Weights of a small transformer language model.
Architecture: LayerNorm before each block, learned positions.
Training: 673M tokens, 10273 steps.
Each number is 500 + 25 x the weight over its row's rms, rounded and kept within 0 to 999. Layers, rows and columns count from 0. Numbers have three digits each. The size before them is the row's rms in percent of the matrix's.

# layer 3 MLP up, 768x384, rms 0.00914, rows 0-144, columns 96-191
085:556472525496523492503493498500492482497513526476540550484417502470482485464505459489510495510483461497527503461470481502500496493437550500453512523513514504521512470510463508502509498477477501503503501503497477526535500497511537491478492526504485492514507533472482496500521481457524492532
150:496496497548483522461529538519466505494502505541509534481517493490522492465449477503490539511493546523507553481504503491514497462508503484544548529517545470429474501498521531481503504493539482518543498489474475497476499534518498449464520514490514485491497485488531516498450490532467555507
096:488506481487455460504506512498520529498508550476537474565479491517523509492532517542491476518515502560518511487532479475462540492543472490491538545494509478519513511503485560491527512487526499487494505498505508507471551488525506498505485533474503474490536475527513467478536509493425506500
086:493550492501499525504501501501548499484471453499527501496503511473515504482468494539508573488518486535540496485534474485521547540495507506507495531463504481502514513512497496507523475497477498496550501500514496501532506486515489515543495521472520526512477522503469444525501465517514454514
083:480498525556502535505513491503522506481493467546503453530487488492513511498460510539503519504520457511486483498487475519512487483507479464540501519459504473490489491487489499504506494536500512500509503502477525510499526497546511516522492479475561453507530511493463512540483516517522523507
094:501523547530469541495517522508441490444503514500478475481471504475485513510486499460488479514509454510458501498470524525463460498520527538493511475486466492507506551531478486503493491485525495506467499501512491510479504542516498581495511493510488483520498504515505529531476517510513522517
092:523495487474496588493498474496520513476520489503518528469507504505524491459486478496455543542509500505534532513519524517520538492529546542480520534542513534482484507495547515499514471474483491493480493500498461488484448473491452525464486525498462486502457491536485473451489528516512482496
206:489530487481496489491541520567474490498488474482474525487519486497490481477478500542485514497494494489498518513512513508507514487471499488543509533511506511483521513492507467404514489520479545520493621562516498501475523507507491533496497513499540480488518518526541499487505501491503489500
087:456515500531540457484497488501481476477509451534523566488485489508471498532498542484494503473507487557491492522535487502536513496460479443506480515525496520501499489454505515491480513543471500507536499503493498501515482562481499513521480480495507502515533494505490515473517517472484504509
090:504501522494519492473512468500499506519513564482508486440519502494473472504515453503513514533524525498469433467499517482531527515459489477470478525493499481512473474515491446511494489490484502561485498497528523505499468518472515485592504543500539456494530519491498549522490469495503444517
107:514533492530462531491492476505477498540491472529473477507501440443495496492523458497533516498556495412475503492509496495476492463548533500547507489466488496497456540465519477504458513467494494529554498499489521506499461525483486505495512491499512488516508508461490481549457532492484478490
103:506497516519515523505497509502478471517494465536485511521511478524506508504483498511486541481485482465497471552517498512469465532506491481469479505543469480544484462509524443500512508538582506484490499502525502493495453502493501530472506498463483535500507487504489491506466521508522510488
089:523478491484523484501495495501500545476469475493509523489512509486473491448502503458493474518535512533548490496488535482586475539503524521514486474520524517495510491512496504493484519462505500522498495503503501499476515481488461519514486479565480520494510491522518517532518494479482507487
101:508485503524514512508502521498489531452472502489496516529486522517488490473547519462523508524528481514494515472540505478483499488455518455479511509489471541499467523523495532505532502464497492521454495502465503493465542499508521515464504530480484547506542483473512513516560552506488517486
087:525534514551503456498519522496515529523506496502474503521519527458493524475501504460522473515501487546486482481527460493482520496548544522464519500463479530511481528517514487502488513500535509499514503499489459517553456426525512514508488471492487487512514522515482481498527481469530506549
089:498502463464533495515488450507504463503525515535475500522491519549505516505513483503513519500475494539499546502486543499505495520512550514470500502492483528466456512488487491496473510491497510523463498504497551529528554436484466508522513457493477553526546456508497472481510482551518517499
088:470476468521519524493498526501506515484463488462517515476483505507488497488496472470514497527525507516483520465515486494484517499529440487498468497458544490581500491484507548500525515493547476503500501500498482517498477460530493528515481516497469536498458519503482494519482507499457494509
100:526485462516504494494499528493475482529503534474517515486492535455432514502496493436540462529546516522457526473462480511476490500483523471474527517489463495516479468487491452492524500514501509527455506500529513513557457526531504493503517477504515519528455505500475519469447490502543491507
094:469490501521480550501493463501462515497526463516523491541488481503507507477505550490509457547499482482504495485496505502509480520517525497504531503456553498493518508493532478503510523509476495518486502498484490495529509494511514554489550483522473459504550477509522501535491438516494502543
086:505541526485478570485500479498492507499470493509457474461517498511497518492517497457456497508503507468524507498513504494505472501501551489490516504480502505502536541502471473501515504545502489442500500499511532509503466490495491526463533477516478502502477517471528504467518475504496535445
085:477452490534496488500510503492533504496538500497494486520484519520493502518491530477510456584486484502521506504474503489524509481477484499500496461511498489502467546482536476500504491515532523511488500499515512500428446528531505413512522492469535476519506512519505562486461482474501528476
097:493513522527543488498512488493513489512462512483438501507522508477459494470474483502443481519498498475470554456496474526515502514499535573534539480529499513541511518488515487489486488534488505500483501502451493488496495523505486495472518511525466498469529494536498491557523502470525485513
099:462497512512494523507502483499508508555527517544508544486516461479507494539488515493559543533555476536445475486478474492462468474516438494466486494512503515476504512519490487497482496495508503489503501498486501497487540485495513470529494440510507496500476503473506539471472486541526471544
095:516469528501517500504496513497475469484503492489494502527558500505453509507499448536487483488517518523457472557509481497492511517507512518513505502513521554422504472498491491497460468542489499508532498499476472486502538539485481502518506451521499479526503470434437489512568498533539490507
093:509470495520516546508505444495478519531430485514476484481483505525492510516534474498504492563482471493510488481502505515493492482459494494517465494545496526562486491504521488500504477457476511501528499503490508518473489500513448415534498503497493528515542505510481480531485465483498476512
084:491471474477508473480508521499513466485505493472518538482489501479506491517538525460526536506487454511497501507451500487472522498532527484523505524456495536493495509518490484509440485477489491525482501503489499502459548517520495498506481515480494455496484465525516458476546504511477522497
104:487459541557490540496491484496444537457477459509495535489508527537489495499483514490526453512504485520502495473494483513504497477482497484506471476531546525561481490484538517509491494515482515477466497501490495507498517524493531557479456503506457484492497512485472500492468506470496453496
092:506492510457490504485495496498498491474539484459481537453540547474562481475498517497526487504456540513510549497485531524531481510513511488527499502479514483507483500472514524500491478541484498506491493500466499505512569479491521488531487523477466486524508518543510451489505517514545490444
100:506489516500497451491508435507552525481477500485483515530509521553501480518507470498454517475476480501529507498457467493486473544486478507507485519512475525456479512466490472504495524473528497483469504501460505497496505474475450479543482493544487484534484515461520508477538464523448546512
107:502494492525526549500501470492533474490497506513519464522540511511465504489501471524483494499535513503505512517501470494515515493494507554502545475476475474512455474468500528496466450539478511506515498502434507508540484492509494461542506536552495491509507519475495495491474476496481460515
101:540531529501479497501504539501523520512474538482488513460520467474496505504474494493564500509476502514473509476453427499470473508507483508513535489430479448519551441547488528502496448517534498482503501499499488496528559471498502495507521446529506513493568506536498510508545484484505500471
093:526515497477515496506502504506472503455515464508498538500501483507534495490483505514534486485450517486542523466479522545527502476493539517502504526511534562442533504501556507503516498495414494498521501498450493484505511468467483509504514501496478542495486531510485526474512532476516530550
092:528455496495495504506511533497546540466540535461527520469547491497520496503503479474499497511519523485433508539480505558510505492529471487488532500503497489499496504526514516503476475514528506520495498501485509510531524472494481460499516495512458510474507536550520521510525470501514448463
098:506455516513536498504499479500481480510499547501482491480527500507497498465472544474572459518523443503479493493507548532502499478528558538491503475500488471533511511510524463494489497469544498481523498502536471503470491503513506520490495520464478464483471486496497495482482515511477479485
092:507510490486505504500503479497515486516519483512495503475498508509510498504590533512498493513519457538521492489557449522504495483516531511535432522482514532498429521491495528509468513468469527561479498500494534465474492506501531517531504500485489432500479493457511509482506463466508510464
102:507507525453486500508494508505516472450481524471527468488502468524511507471518548499510503439495520498452544513485512470530542512513518535502503498526478497482520489497484510500465482503539508512513498501482496492452542469486506451461516566527473556492484527486489511477464504490506583490
090:516503517527497514493509563497469522472485434507504460566485508506499503546515513520544526542508528492494503494533549536510466516490519541474512507528516527511465498484492454499491535486487499503525499499502504492465453531532515499501522514473499504469477477477487437505494533496473494530
085:487483456527507502502504531499527534469514480454520528482521479537527486499474494487507501512474495456486467517541472529527545501497450519495488497480540496523486535499477513503491525472485502490510498499490469501509527474458461527484517529470511512507538506479472527519540482525503529508
093:513479504506518484513509463501437530515450458511509545465523560481478479505465548489509534532484512528530495511567514529533509487521503479523492468532509517521489517497475484495514529498460496508483495500517424483472536509453543527534500459484525511498477519475519461524485528460496482479
100:511488493491506548511497488498501465530510483525442549505477492444504514503531480491558503473440512500528500503532517538488504494485481472551476500457556538490537490535470479504486514524483495492548498499475502512476533505471548534512469433499490497516527510479489487506525487505484499539
084:452563507530480500484507483496515472494512468522501540495526426543508497488503443454517506503526478544462498485513498518489479506506501531473538483455461462490490492487495477494535467521525502517481504498522492461482477490531521500481531526506506471517514502458466447480447496492491473540
094:475471509482469524502502512501467481503550508465508486461451503532502507527511519482497514476480473502446509477459489501468508486509498495496501522496498589535476528486473520501494495470493483511560500496456487498483528471517512515516496432521494515495514572448489547481505485522474449520
091:456500497480496477513500500499502502485530475504502495516459502502525491535542471482485502523493456464534569489495511540453505500506484477549455484524518525503459517492463503501502540453517499528472498500440479480531509455465462412490500535466530508519464504476489451487459503585482501489
096:491458500529513539498519464497502469507544501503490483522453494483515477508506475515451493499474491502503493518503524480445531494492491551528523508514473481493431529496564541511490473500479488500498497498494456505476522477498470523511498486553492523511458505518456490498471562552483526479
092:515527526470512454490503486499455519500510526496445486516517534506528498484505499472472495512521467505462504513510570509496469480529515516542508509532479511526506552533498500507484468484489517563459493496478529519468535513484483553518518510544513468505516480454492479481497532547481498477
083:518561541479530498503503425505453478454450475562465494523528483549535502503539528522503573485507453541529505496523452467503514508535462486502543518522493485489457480496485546498536512539453481460485502501535491489549474508476512550478488569546499507509483466505534455460491519522543537494
096:507465507500510547500511503501454466487491535492537490522501547477455496512550496444508521479511479482491522474454491530463469486486531541480494509503474572549490529499530458494445510445528500479535506496490485492520520477523544486446493467538497481472478541529511516513507510514457480511
093:507520509458516486494491558495512499487507504521496526483516472497483513501533519550506525529456490475496500494495468473506512484492548463491490506504519520480512494507508509509461503479472506525527497501494517512538469497511543487501544525504472514506528464485424523466522522466471505508
099:509484518492478468501515474496504528447505506497488524485512496475532478492467532470513494557492460532456466483504532466474498494528490502485508526484496550508490508526541499507482504479494498515523492499474496514451503484496542506536494491533484520525456545572531535509516456538545513528
158:483498488496447472534461503469485495543522497499507488521524462498513466490577488497492508483500525507494481508513525484504481503500465516495466504494522515494511514488514476528538506523506528495497522541480497483494473528537470522483530525494444481516469496476524539478510482530505516547
105:528487539478472473499496469500475496520511543508495509503501513461508483485555498451557452515490466517456485502507487499507466489471550530517536544498531483518522525510522515509457472491508499516494500498476499500520548464500486465503480543484485482475518522489544518535505493482448460554
087:435499496490522538507490493497472473510442508472492498517549465495479502527517507499520489511469509510555528485479515503474516474454564511545528521490470531514507514516492477501480461517502512470489496500477509511469508488507551501482501536540489517500501529488474500518474495536456506478
092:520514496553561577510496493505462554462483476492475558498523494506489515492471516481465510454493458508499519524517492509475514480485541463495473476479526486482450533480504516500506492486505495469489503502494452500515461513512534554525485470495465482509468511494511509498516533510510515538
093:509517487527483488486512507497568481528495534457527524488512499509514497468521477473522537539526472527489493490502504489489466518521543492436493469442503507516501480522509514502484489530469513507550500501520486484458502542548519488540482508478495495507502498547502535495519525465508496525
089:467509501481549494498491521495488482475474487479481517531534495526455490513500458535474488513483545492478519516509486487496499507430489458514460500547482558484575511534491462508520475491494528493493495499467509504479547528481513467557538532505485517495555497412514531509558470491467514482
095:491467540544535491491506503499548533511543479549464503499494480470543527518426510529472510494505465537530497501480505522518478514460504473501527493488512482479512478507473592497495535461501499505491496501494502498483496493470477520509492505508493461498545514464518545498551548519485458532
083:524520514448535504503515490501447473485508521527444507461482497426497489478476506489447468468508502522526481506517534488482483537483479475515469531538504440532559497508480457501511509493479480518530497498526513494524532485495529491501498498470478524502482530493449537488506534458500459502
092:498398489489532503505514507500509522459509521481490461490503521512470492513493494472488559513496536471517505504516497498496483505477455469500486511487559540479478490492522495502499511460550507507463501500504482517488517492501470480539527509499496515510476494504467526499461542498464487489
093:515475512485530523508500490502470534479462510492502457531512508531470472542479516531494533474496523495517460523488490540463496501492556518451476539519506505552538520494509487500516558536529512461501504501514502501523537469518545497464469473509499514503531531521532511496484503435507477487
094:481479486491450541493506516504493542477480487464475505565501512544476488510475524487514522522489502493550510527491494485505537503491490505491503472449502471514519514508448523497475484542538508481508501500498490480516464533507500509469521486496474533507474498484495469467454477514519480497
090:472453529461468452498504491499494481502510540497472506530498545502460513461498508487506480512472523475485556478441519503484509519448469444517551452494463467462485502521447543499522508522542490503470498499494549501486475492495496512478485513499494480517518493468453521482477490534488494469
096:486498499498448504497520461504519553467482514521507479492495525495496487480478504545550573531528536526546508499503469504516498496455506495486539502469492459458497542461515531501510520533466487538539499501497498498506481498516457461528511494477488550513482517533539482500462516461526496490
095:498492528517499461508508510505492490468526504543506532489477491564468500511481510497483547528521447487522496531506468501429502523545473509449524507484484460497498484482468520505507474464520506486530498500468578478479570502513498552487492474505447487471520474477469496558490476532488496489
090:542461490497489463497509502497503482472508548493480490508499535483509494511492497534504473480478486508465513493489464514474478479488502530526471506480489558504529497536537517499509508490503504506478496499462481510499541483474494498455504468472474521514536526510539468476535506500469477501
090:516541519474520492494504506507467472481510490528465508519499517493504493517459472486450534448482470512495503511558472478472450464466476520470547518522526522482492550515473473500503505505541469527457505498454476486538511505481488499486518474509501488521518528442474515453517532519520494486
151:508503469476471506527448532487499482501485478535496490530497529509531508484555481514506510504477517523508497483536465483527506518480522476522505467501505500494488515484501459538489496488511533504515500541467518470493499480520496532497507486509484498496494517527490522515514497435478503533
094:481527515514520453487503506498545484496516517474459526510518496528537511523490522518541527490497514506488506474514490510501464496534459463496528506544485484476546496494509489502515499552454476489489499498489491486484473508520473456512469512494543527502488550491509515539499478519495508534
098:472504456512538523494499507501517497508480503506473471492450501456538502489463479504472531508473459467554492487497498510489509481482526475472526483548505501484463493486520472507532501515456507482516496503541482516452471502520464493493507534495520514492515495488474528523460530494513489505
162:457477505484542540505493569464460477503497461472541482513485514485498480492546515517440467506509537460497488538510483516445482477509505491500495499509532504497483498499538545535534503528474551487568478507528513505482508479495471495478479504475480523489501495465516469486507475505519504485
156:510513538494479456465500494517498497520506484492508539463500510472498530539540504464473463507455479479495502503544504532471503501520525499507502520484538496471503507499532501478464469511513462539538561475547504500469496480478507511530491480529518505550528484470470519485511485508535487501
098:513515483507495460493489500494508507486492510504513485511480508548485509526554513520438513515519468477470539499517480486488516475467510523531498488520500492545447497528488477502501482474497518562484500500494575469482474564506536481506525516521500486507534488493484465514515506464500446502
098:501531505531501522511496501503516444514505485494486524487483520506526502475462544472454531523542494529494504469516452500472548516498500521458518506459492518502504520504530482505500476464501504498491503501469523488493481505536522487495516506501520511497466494501478504546484506492517463556
085:504568513493492481505490491502497466526493528543492490510474518511512496468443475513472525486469500542494518446506522491476471498512512495493529534558479494563474492523516494504505495531529471471489498500522471485465493508513526492460488482557519477512480540482507503528474524548501491539
090:459504524558475505501502517503443469490524506504497476474537495464471525472477512496461452497494498470511541520501516507513528473509501525521508510483481496513555516490504496502480438506500496491493500501490529500512475538492503544472466496488493503507475483478497540508467515516480502457
097:489510454489499522497503520500530514505501521486529524495528523526482515486546509542478491503523484517502559465476467460545509505538518501512502492494537498479488518506476550497508489505517490491501496499507522493484492510502503492514533506495488530517481505498523478502536469508529503452
095:504471488455472528496514493496512506488528450482511486511509521512474496496495520503517519524491521499484523488491488526516487495442524532461531537476480509507485525521510506496514542588489494482497505500499513499528549452495534506442486530470505500490503547469529486437509488524519495512
087:543521476497543533506488475500499510485478501505527520487489522510523479507485495503485475477479477500476513483504521454500526502496481497476527446478523466479507485489572460500467515508485490484534497506493432504534477536491508525481515476523501503476473451525469503499474547479524544502
092:531477513503530522501502490502521507492518539483506566429481503536510481492481496504529492489488464465474490487495501469488533478485498547466501464490531475478481524511482531497464504495478512496528501501482500519495523515484532516502454506494501460466499466495474471446504494501523487500
118:497451520501506512504498513500479506475528466518507468536504516476538510471531541528492471480484456501523547492467520478493461530529507489430491518533519499491447500455518524502549493528535497495518499500518466493526543456494505463521515509493479502504486534497545505521484522515479482504
090:537538461482480518491506465504458496525501458538490487479495507483477497521437455514443496488506452522518521472479480488508494521470492537467505473519456550494443514491485522503502504486485486483495499499528499484527481514502461478486516477506507533514447499500511423509482447520533533529
096:501513499469516515484497495500501571520480494543495443471524468472510474491500552450556530487526505497496497474465489483465465506475486479484508507506513520514473455534498536504479536458513483508516501500501464503531518485508480434553530495518501505515473516498478524525501478501503515547
103:514499497511496507488493478500520529474496536502532503487528490455485503477525539531429481479565501456502496510514464501500506505526503491506500496443507520494453508500547524506476505507513519482477500499500478488509482510499471497535533478516459517483509542523470472505487485485517495503
091:499496497585499488515518450507496439505504476508477521509475537539507503496481471512498508512459484509504515502528504466486531471490513504479498491472483499522493492483477492500475502493462490519559498502489502493511510582514482457467480569475520515527468486535487532511477519519484498553
141:526507502502514500514508516548513507499499494524506475526528478530488475493543486501500511524519536479519500489513478510506456512510521497464507523495489447484520478459486489475492505536501480501485504458494486464531484513488487501493524471482424534499522490496488489497464509487554483481
093:476553493512450477501506484503520533519511500485480559481521547578498510494483490506476486499537481521488519525502514485475483495547454481455497498531507451468518487459446513483514535538482482533479500502486481492499486548489491554481474489451455482503502493499499503515503523469508529499
221:484511521510471523466579491567495503493489514491513489478487497489510546492509497502502491499507502505512490494504517482478513493489512482485505503485481480519479486486484502444484515494517569504523599588500498507492503494489465490502496501487498501488486480510506514509513511511510508483
104:487551511526482534502493510497467479499497461523473529504519457501496518513526499533562504473529528499528530507520450534475500507551465481492479479501496465474509474520537517494515466460505501509483496500486492479527493475516508507522518521458519509498567528510493532496532529560494457497
090:491480502489551463498502507508520503478514446496473498500470532563473508520457507521555551475457495476468491504540511484516511496508512491481513513486479507480505521512460519497501537492493479500547500502467495505490487468504515538475488518480500515507501470505421449501488507444502475544
086:510476514500508497487497524495483559473502517473537482489477505477462503502491540508553482496494548529434511502530523484526549510528515459540492512509530496529535499473535513497513481515547523531513497500454488532495543511488535506494528546462490484519504512540547441535543500487520497488
097:488482484519544481519497524496493520473549459476511565472498516534476511510504489504570525526516474484504532489529474460476543464526489461518474516532508481502485528495460563495512474536483497514525498500463512489514515488487542492487507517569517528523492505477474539481471470493504463554
096:531486489487502491510503529495488557471445496494442501506546465529495520518477544486558527493516519493501467515507479487462521474484456527546521506458535448509517476517512479508495513481487504492484502501445467488476559467484544461470516522525485513467502457469545480547505512489460507508
086:463517468510529464495488481497467474488475488470531514505476534430479477509530486473493502526514540491530466474511519479556553488539512463510477522521521452503482492469485483493473510531484502500465501496580521505491484489496488483504485534509542488509463472521482493536455452493497442603
093:503500461520520522514507500501450493496485501514461474509536481477475489494480502511517481483463478445527487507507471464512514503495535463551515531520482518510489538482485478512491468455518514472490498498473474505506513486522490507517516521521532505494502506527408482542456554500472496523
089:522539477497518496486482478501467504496487478529473488504546513464513518468513503497484572518501539482544515490489511497537499481536519462509489464513522506525512496501518510502521486506477481521478494500486493504478488463502485529520528483487497496506537503500490502555507510519521472514
093:478538508495472516484514487499497542519489525524494524498441515561488493510486484492541553506530443556466449505470457506495479481519508481471537448468472457515485469494466480498484529538501506491444508499501509477477473472539500535487499479522520467503436473534523476568445503468535520520
085:509484540485509534503507481496523494482489456525477495487545497497447479527451478510545520472533486534495465482519461535541516527489473509526497494464481472517462466455500526495461504508504512510467504501492509490522475483486506526527475523540543455529528487522486436533530489494542530507
098:505481521489477514491506513498486517521550483518457525484539499523488509527481485496456485529524493529535569466495535484519489528448467497554526518544514543505488522499502560511488461459542501561530492500477471518483495534484508486488473500473507498504507509464482487468558512548526524477
093:534523521517533507480514472506504509512485461543489505490488511537531493523497509567554544537481511499480507528482485529471494510452526525486500494439478450484483494512469485494506496525481507487490503501492471480453514467522504509518497514497514457505491499507492482549487497578486492509
092:491528478568524478507502473500528466513503502516510521436514476526508524497526480499518543517518464453467476527522430460522536500539504541474474505480484490498467498489504477502492506533491501511461503502511545500466526487492515493486479511474495486525467479433465540539537501467514513504
090:506503530513525500514495475502454504504481475514491527479453493472483492490515574502520461507485461521538482520459549524535468496530500486532525465571495476504494530480479465490467527489544498502478500500484503478497513500471536529481475483517508476504501468506485521481460519564457494469
105:516575492479456492493500494501502494553525483517519505471508487570539486485530528476521514471547488520473503478522486485500440493549467530474479521446511476476482480496517493489506511475495498548430504504515534497479515509492523495532479499485490504493465487490491459497509546484504532550
098:511499511488506504483498488497482458489515510488448469489499524467543522472543496500459474502506501501466529466449525486489515505486526503535512518514479518485527480517489479503502531512504493495481499502494471528501505484449509482466533491520482491504520477486473485498505512468460499490
095:514491529466496483491510447500562484480505463510489524483503473500476491494504507545495539538516482551499489461508494504511463532478482506491485525481451579532495506510468433494447457455521483538537497500504506489468489493490495540522475490493507492483484476457528531476545502510488499506
093:509497495503488491492508483498506527471469465545507492510518496517540498489535532488507490533535472536522495502509484473493481500517501512455500482470517514513447473542531533496519529503444505462540501499498483482457510528565489515500531482540502515505531504511507530501503498491512539502
100:522467540500471467492500483495488485489486510533452494494480482510495523532509475520508494527475489459476509504535545512494498518479490491511541508443521527511547520492502482517520459526525511528481499498475476544481491466496454515497505464508464505482522508520558466514481479541547498492
109:501517503540470499487491477502490473488477522507500495492514513486516495463494491481552478534475490502452484478470527513508536521532487498487511510577464498574519497472485494509508499489475504512499499501473522498514501472500451497508469430505460503495495506510532521512480476463511549491
099:551521490539531465504486506502519494456499499472493517488518492563457485493521516502536477519491490456488547512495508457526515492530566489534523528489531515493491516489485522501498460511471495488469497500497454520468506534518512548505510500518492503518469477507478486508527543504493475470
093:500481491505504563506487507500508475474526561517523482519480488483473517496498494516461471482568479467503510500494474459522494517486530480496515473462462484513518476464534510499481535527487483488481504504504544500520504503522530515452520477501520490519500489480501460481472467498497524460
102:468515501485513486497509507499482496528532530539546467553519513521461501546518493509530500503474503459495510503471501489458524498511456527491514505504497523504452472504502464505505515504451503496530500500501503502454523492524523474516503504541510479499497477442456492512539471559506532458
091:504497498498487481511480517497517487518508505519524529467490461534461489501524474506551529496503490498506504520521476505482492526499493501500507518550488519515479469496512486490492493507488510525546501503440542497484527534487545487519482536487523501479504501460494546479487482527460523518
096:491467471474470421503493513498527500499513481502458487477535504528529515526511526505545496496504448456537496488468471540542504479483416473536521479497505460480476445477482536510461478481498491499518499499536518490481490468512510493472518507443494487481463500497497489505537519480471445472
094:500536512538465526492513542501464466472506484493492494452501501464508497481496541531508445535517501549491463502455464524511508501595490528540533495549501482529519495480553500504485470527464491512519500499461484493515507475516544548506519508467452468521532506546470464524493480466543502523
083:483452504493502518500500533500541527498472542457485544480494477441486518472549533477500479485520492517477492513494514412493510482435509479467508484462483560486521509523462515495455493503526520497519495499459504520490526486468509519485533507522484520492526549534532532519503444520518498515
095:488494539479509522475492507500499513496488456524493502508529528469494505500470464524527533496517502516463531491512535477505490518483521513507488495446497555513506491504461500498485527477508499458470496500504484494498491484485512504477536506515482509520450506450491466487549496484482483522
095:485543480496487459510497533501516491512563492488504521455500484528529499498457458462562506518494482496516497508486489521547507479514471504496487516484519482502469491464466444500485523488526493509492501501526482496491498483499501460513479504479519473494532488547548465481524487516507560440
097:468504501548460488516514513501466553545514496494506513506496513523481487512463494519531478521496461545490454482491470506513489497512500524533499505536516437521461510510500513498514488514460490509537501499507504501491498498535496471541491515536497476507501466540474492506482432508501547524
090:520465524489510523504506490504520529479526533474483487479508496518517492530470494500455522478502491527483464514537546502467505456480532493464492518503497539486491500475537513505449526477537503486470491500515425499503544512480494533512446502514481517494512503500518523480540565516501460523
080:481502499511498489492501504501537497479494485502489593516503467528520501500525492534518512507471518467487488524488476508467496502497507495517514493462500481525529533497482527505483432491484521473460500501525502488482551464513541495533491532482476472531539496534516502549501517494496504474
089:448473478515495565503504480497502480510506520491476516520485499550491503503527529517508494467513496503491482464531467452470460493450521503495500547481492485537562478463506477502526491525547503445473503496471492488502524486483499507483461476538542491495544507461492507488479486452510481486
095:508528441477532487505495484496471473466523468507497553536482531514491514491417498480476542490496459535542502494481478454548469500492509524496492492513515520566527557503469473497488517445495491472473498497535485509477476457480522533492504483539530499497490470494462462458545489454497535506
091:518541499498514508490509499504471498540504517519501526488520536504527506528551444507532515508500458467495543482457485480423479477492492504523493526464470513502498516530505451509493485503470501503524503500548518512476483546537529486507453518552510513507511509455460532562491489505485521522
093:494523521546442501502506492503499479472512508508509504564492502451531513457449569507505528478501505541528519472506477560510495489545488468516496531470509486491538507524466518507509476461463490483534501498525489508476521481498517445549525478503490544467480510550501505483509486502523526524
098:464523530472509508494499555498483413510544482477495556443493482527522508533514570494504516461525496523522481554552494488487495494522491493509470481457487445516563510519495470503496504518518500494500501497504501493441520502499487526475504434509515516512494519483473566454502480534492447501
095:480564490515468507490509521500487553474486483482446506520517507525449524473429537517455488524558488524474487506485462486503469478507492465509531460516511460495512526491521492496551472480510486512474497500511526499506500530512499531524556479463502529494520466482498478511519485497514494466
084:516490517451511548483496468507499538504523485508523491546498482445495502521482496439537500483482503490506504471503533557499484517431535465518517530475514526499499531461496505504484492514497502512451505499540454482503454504513487521533538489497519489487480511454543519531450485495497552494
113:510501497527524485516504522495483493517568466522498494484477526495441481524588491506525463538484491509494487519559487521504477486520497458502489470556515534576481501474528516506482501513509517522496500500469454495469506533506513459524518543479487552503490489508486537451416510516504529522
100:501450524521473492488514449501467533533486559483522532491504508457451492500444543525448510511509497517496448483510512506498513509485421474487538476553515436490537483468491547496505496458500493504521501500474484507504513534470518509480432489520531523509520481479485491492524495545522467521
097:530512497499516497509497508501475499503481506528495521451502469503525501503513489493535503509520483517448516465524491521482560495436483522503526501515497500508443453494495528506502440528498514516520498503465502491472506460506476500538502498455481465518463488474534478534463512487494514486
102:474497448532526485505495519500484500479452491514479504518537540475522513502516480543445506525485492512498503463488495490539471491483567485504514495518485526523528536508511484505510476503491505509491492500496501507493449512499462500520512514492416531506493525518461491509499539506511482487
104:538479489463504495500502479498491540510506480473474513502442512537489512485452512491491511547473462508499491495499536468484501526462456493473462491476462499464518547522512490506470545448497506517483493502552485507486469510507521456483517518471513514490469486488490513568509528465535486534
108:473526536471486531492494515494515521495506548481506460519507479460516512490485498511541499528533479500478493467491489483490533513476531485508522496523490529484521545469483499499490523450496497487524502497539482513495474474524517470501483497497514468504479535488507506508485440491495484518
100:511513487475511485490508490500507510477523459472513533473506492511504493479489484510470469553506548532512514489515476480479473465469457519497492505496487497505495516484503469496529495517469494531493504500489448515476553450483493513515508523507491475498556503459504514461519482486481524523
093:486484503506502467494505513493512507444508499499537518568487541481426472531560490515522475510496505489485554501499494467516491480486466522475459537519492527507466506503528524497470585504502509513511503500485518504527520531526539505507530520513537489487507487469491474439504523488478503485
089:456516503515521516500501492499514518481492440527492476492480499559483518498527510507575510531533508538527476463496515447494481505524471492517477492538510496556490541500517489506483495496488491535474493500503505505471426469534509484533534540556546483481518476543464489510457486512493480554
097:540532496510521509503502520502465499472461506498518524562464501463513507504505511470473475495507518531510478525462499502488488509560502515491510500574508516510472505510486515501482457487500515478525502500466466507502533512511532483478464429506507495518500512496504501519490512465489514525
094:532474518497501506491520491497489486505526496495455488490507524474513510481459509495510492540474461473549494484499446496490520522440461515516544511482498487463492492506474489512514470513473503474473502496564462508510522481515470508501509550478472451503501490492474466540484501478503454495
089:517506475480514449499500555500475471503498508489519508473514506484465504511490528510496514466484470493515514522539496470529535502505512484502482463500528465546494527466486482511473403474526508512488496499552483496481494544488533496521492435533510502524546464515470459499540502495495490472
101:521455494508538532485489484500520523525484527519539547495525542536480474477486464535484542473490494437483516497551495472543481502473536518463475526514533522541468520484528476497535485474518495455498499499471511493499509513500539482470495525524521505510461539456506536481457501451490488489
098:531451506480509538498511488497468562456476463476469497485493504512459512534475484490497514514510481530515443517483491514512543481453496491528503506516515483498481485507480508499495512495502489517504503497486481509528455500456479495507492486474501493498478533500470467485520519446499467500
096:514480450522494517508508442498507559497456510475517478538440486513546494468486535492482461519523508573539498489483489445528491511480500491444491485487502534516494486481496483498503528516491492466532505500537467509527479504502476475483495452500515510506458507549512502469435450479523541554
090:498479500489484513515502528502525562513515479480473509485500530525505486535485527465457506535491498528500479517514504516504531485529510503465522505498477509514464469501548500485463563518511485503479500502541508507516473525500532528475479521467479481488509498546498523513524459495472488549
089:525478540512518514502496481509526493466482477522510499489506518481473480519480497507551499502476444499497490515503513513550467439509464468518486443522516536526534531481475512503455517516517510481506494501497443484492479521490508554486463463536520505522462487524519490506505453456499464512
094:551515532494520488505501473496573491452503514537442468503491474447560487482480554484536510484502479507459509476498481505532482508522492500517553498505498516509451475507544529508504521551519514469464496499499491521460551447501480511474507499561538500512491536520490435551468499507513498506
087:473478475472496463502510497494529487472490544492512529532507504526536478498514503546513501532504449491535486482500466492504514489539510456488511506471462515529530486524507498511470485476497491495507498496529516513519474501511507498468513526516475480497499472507481468496510466472511477474
095:499482525491472495504500448497528459542558543459477496461437523510495497492484495502509488494482483469516557531483471489553494496482531466521468489492471401495547488482474493503509491539509497510502498498523532486519495470494500509528500506524523482495480542511482547532449482550453529477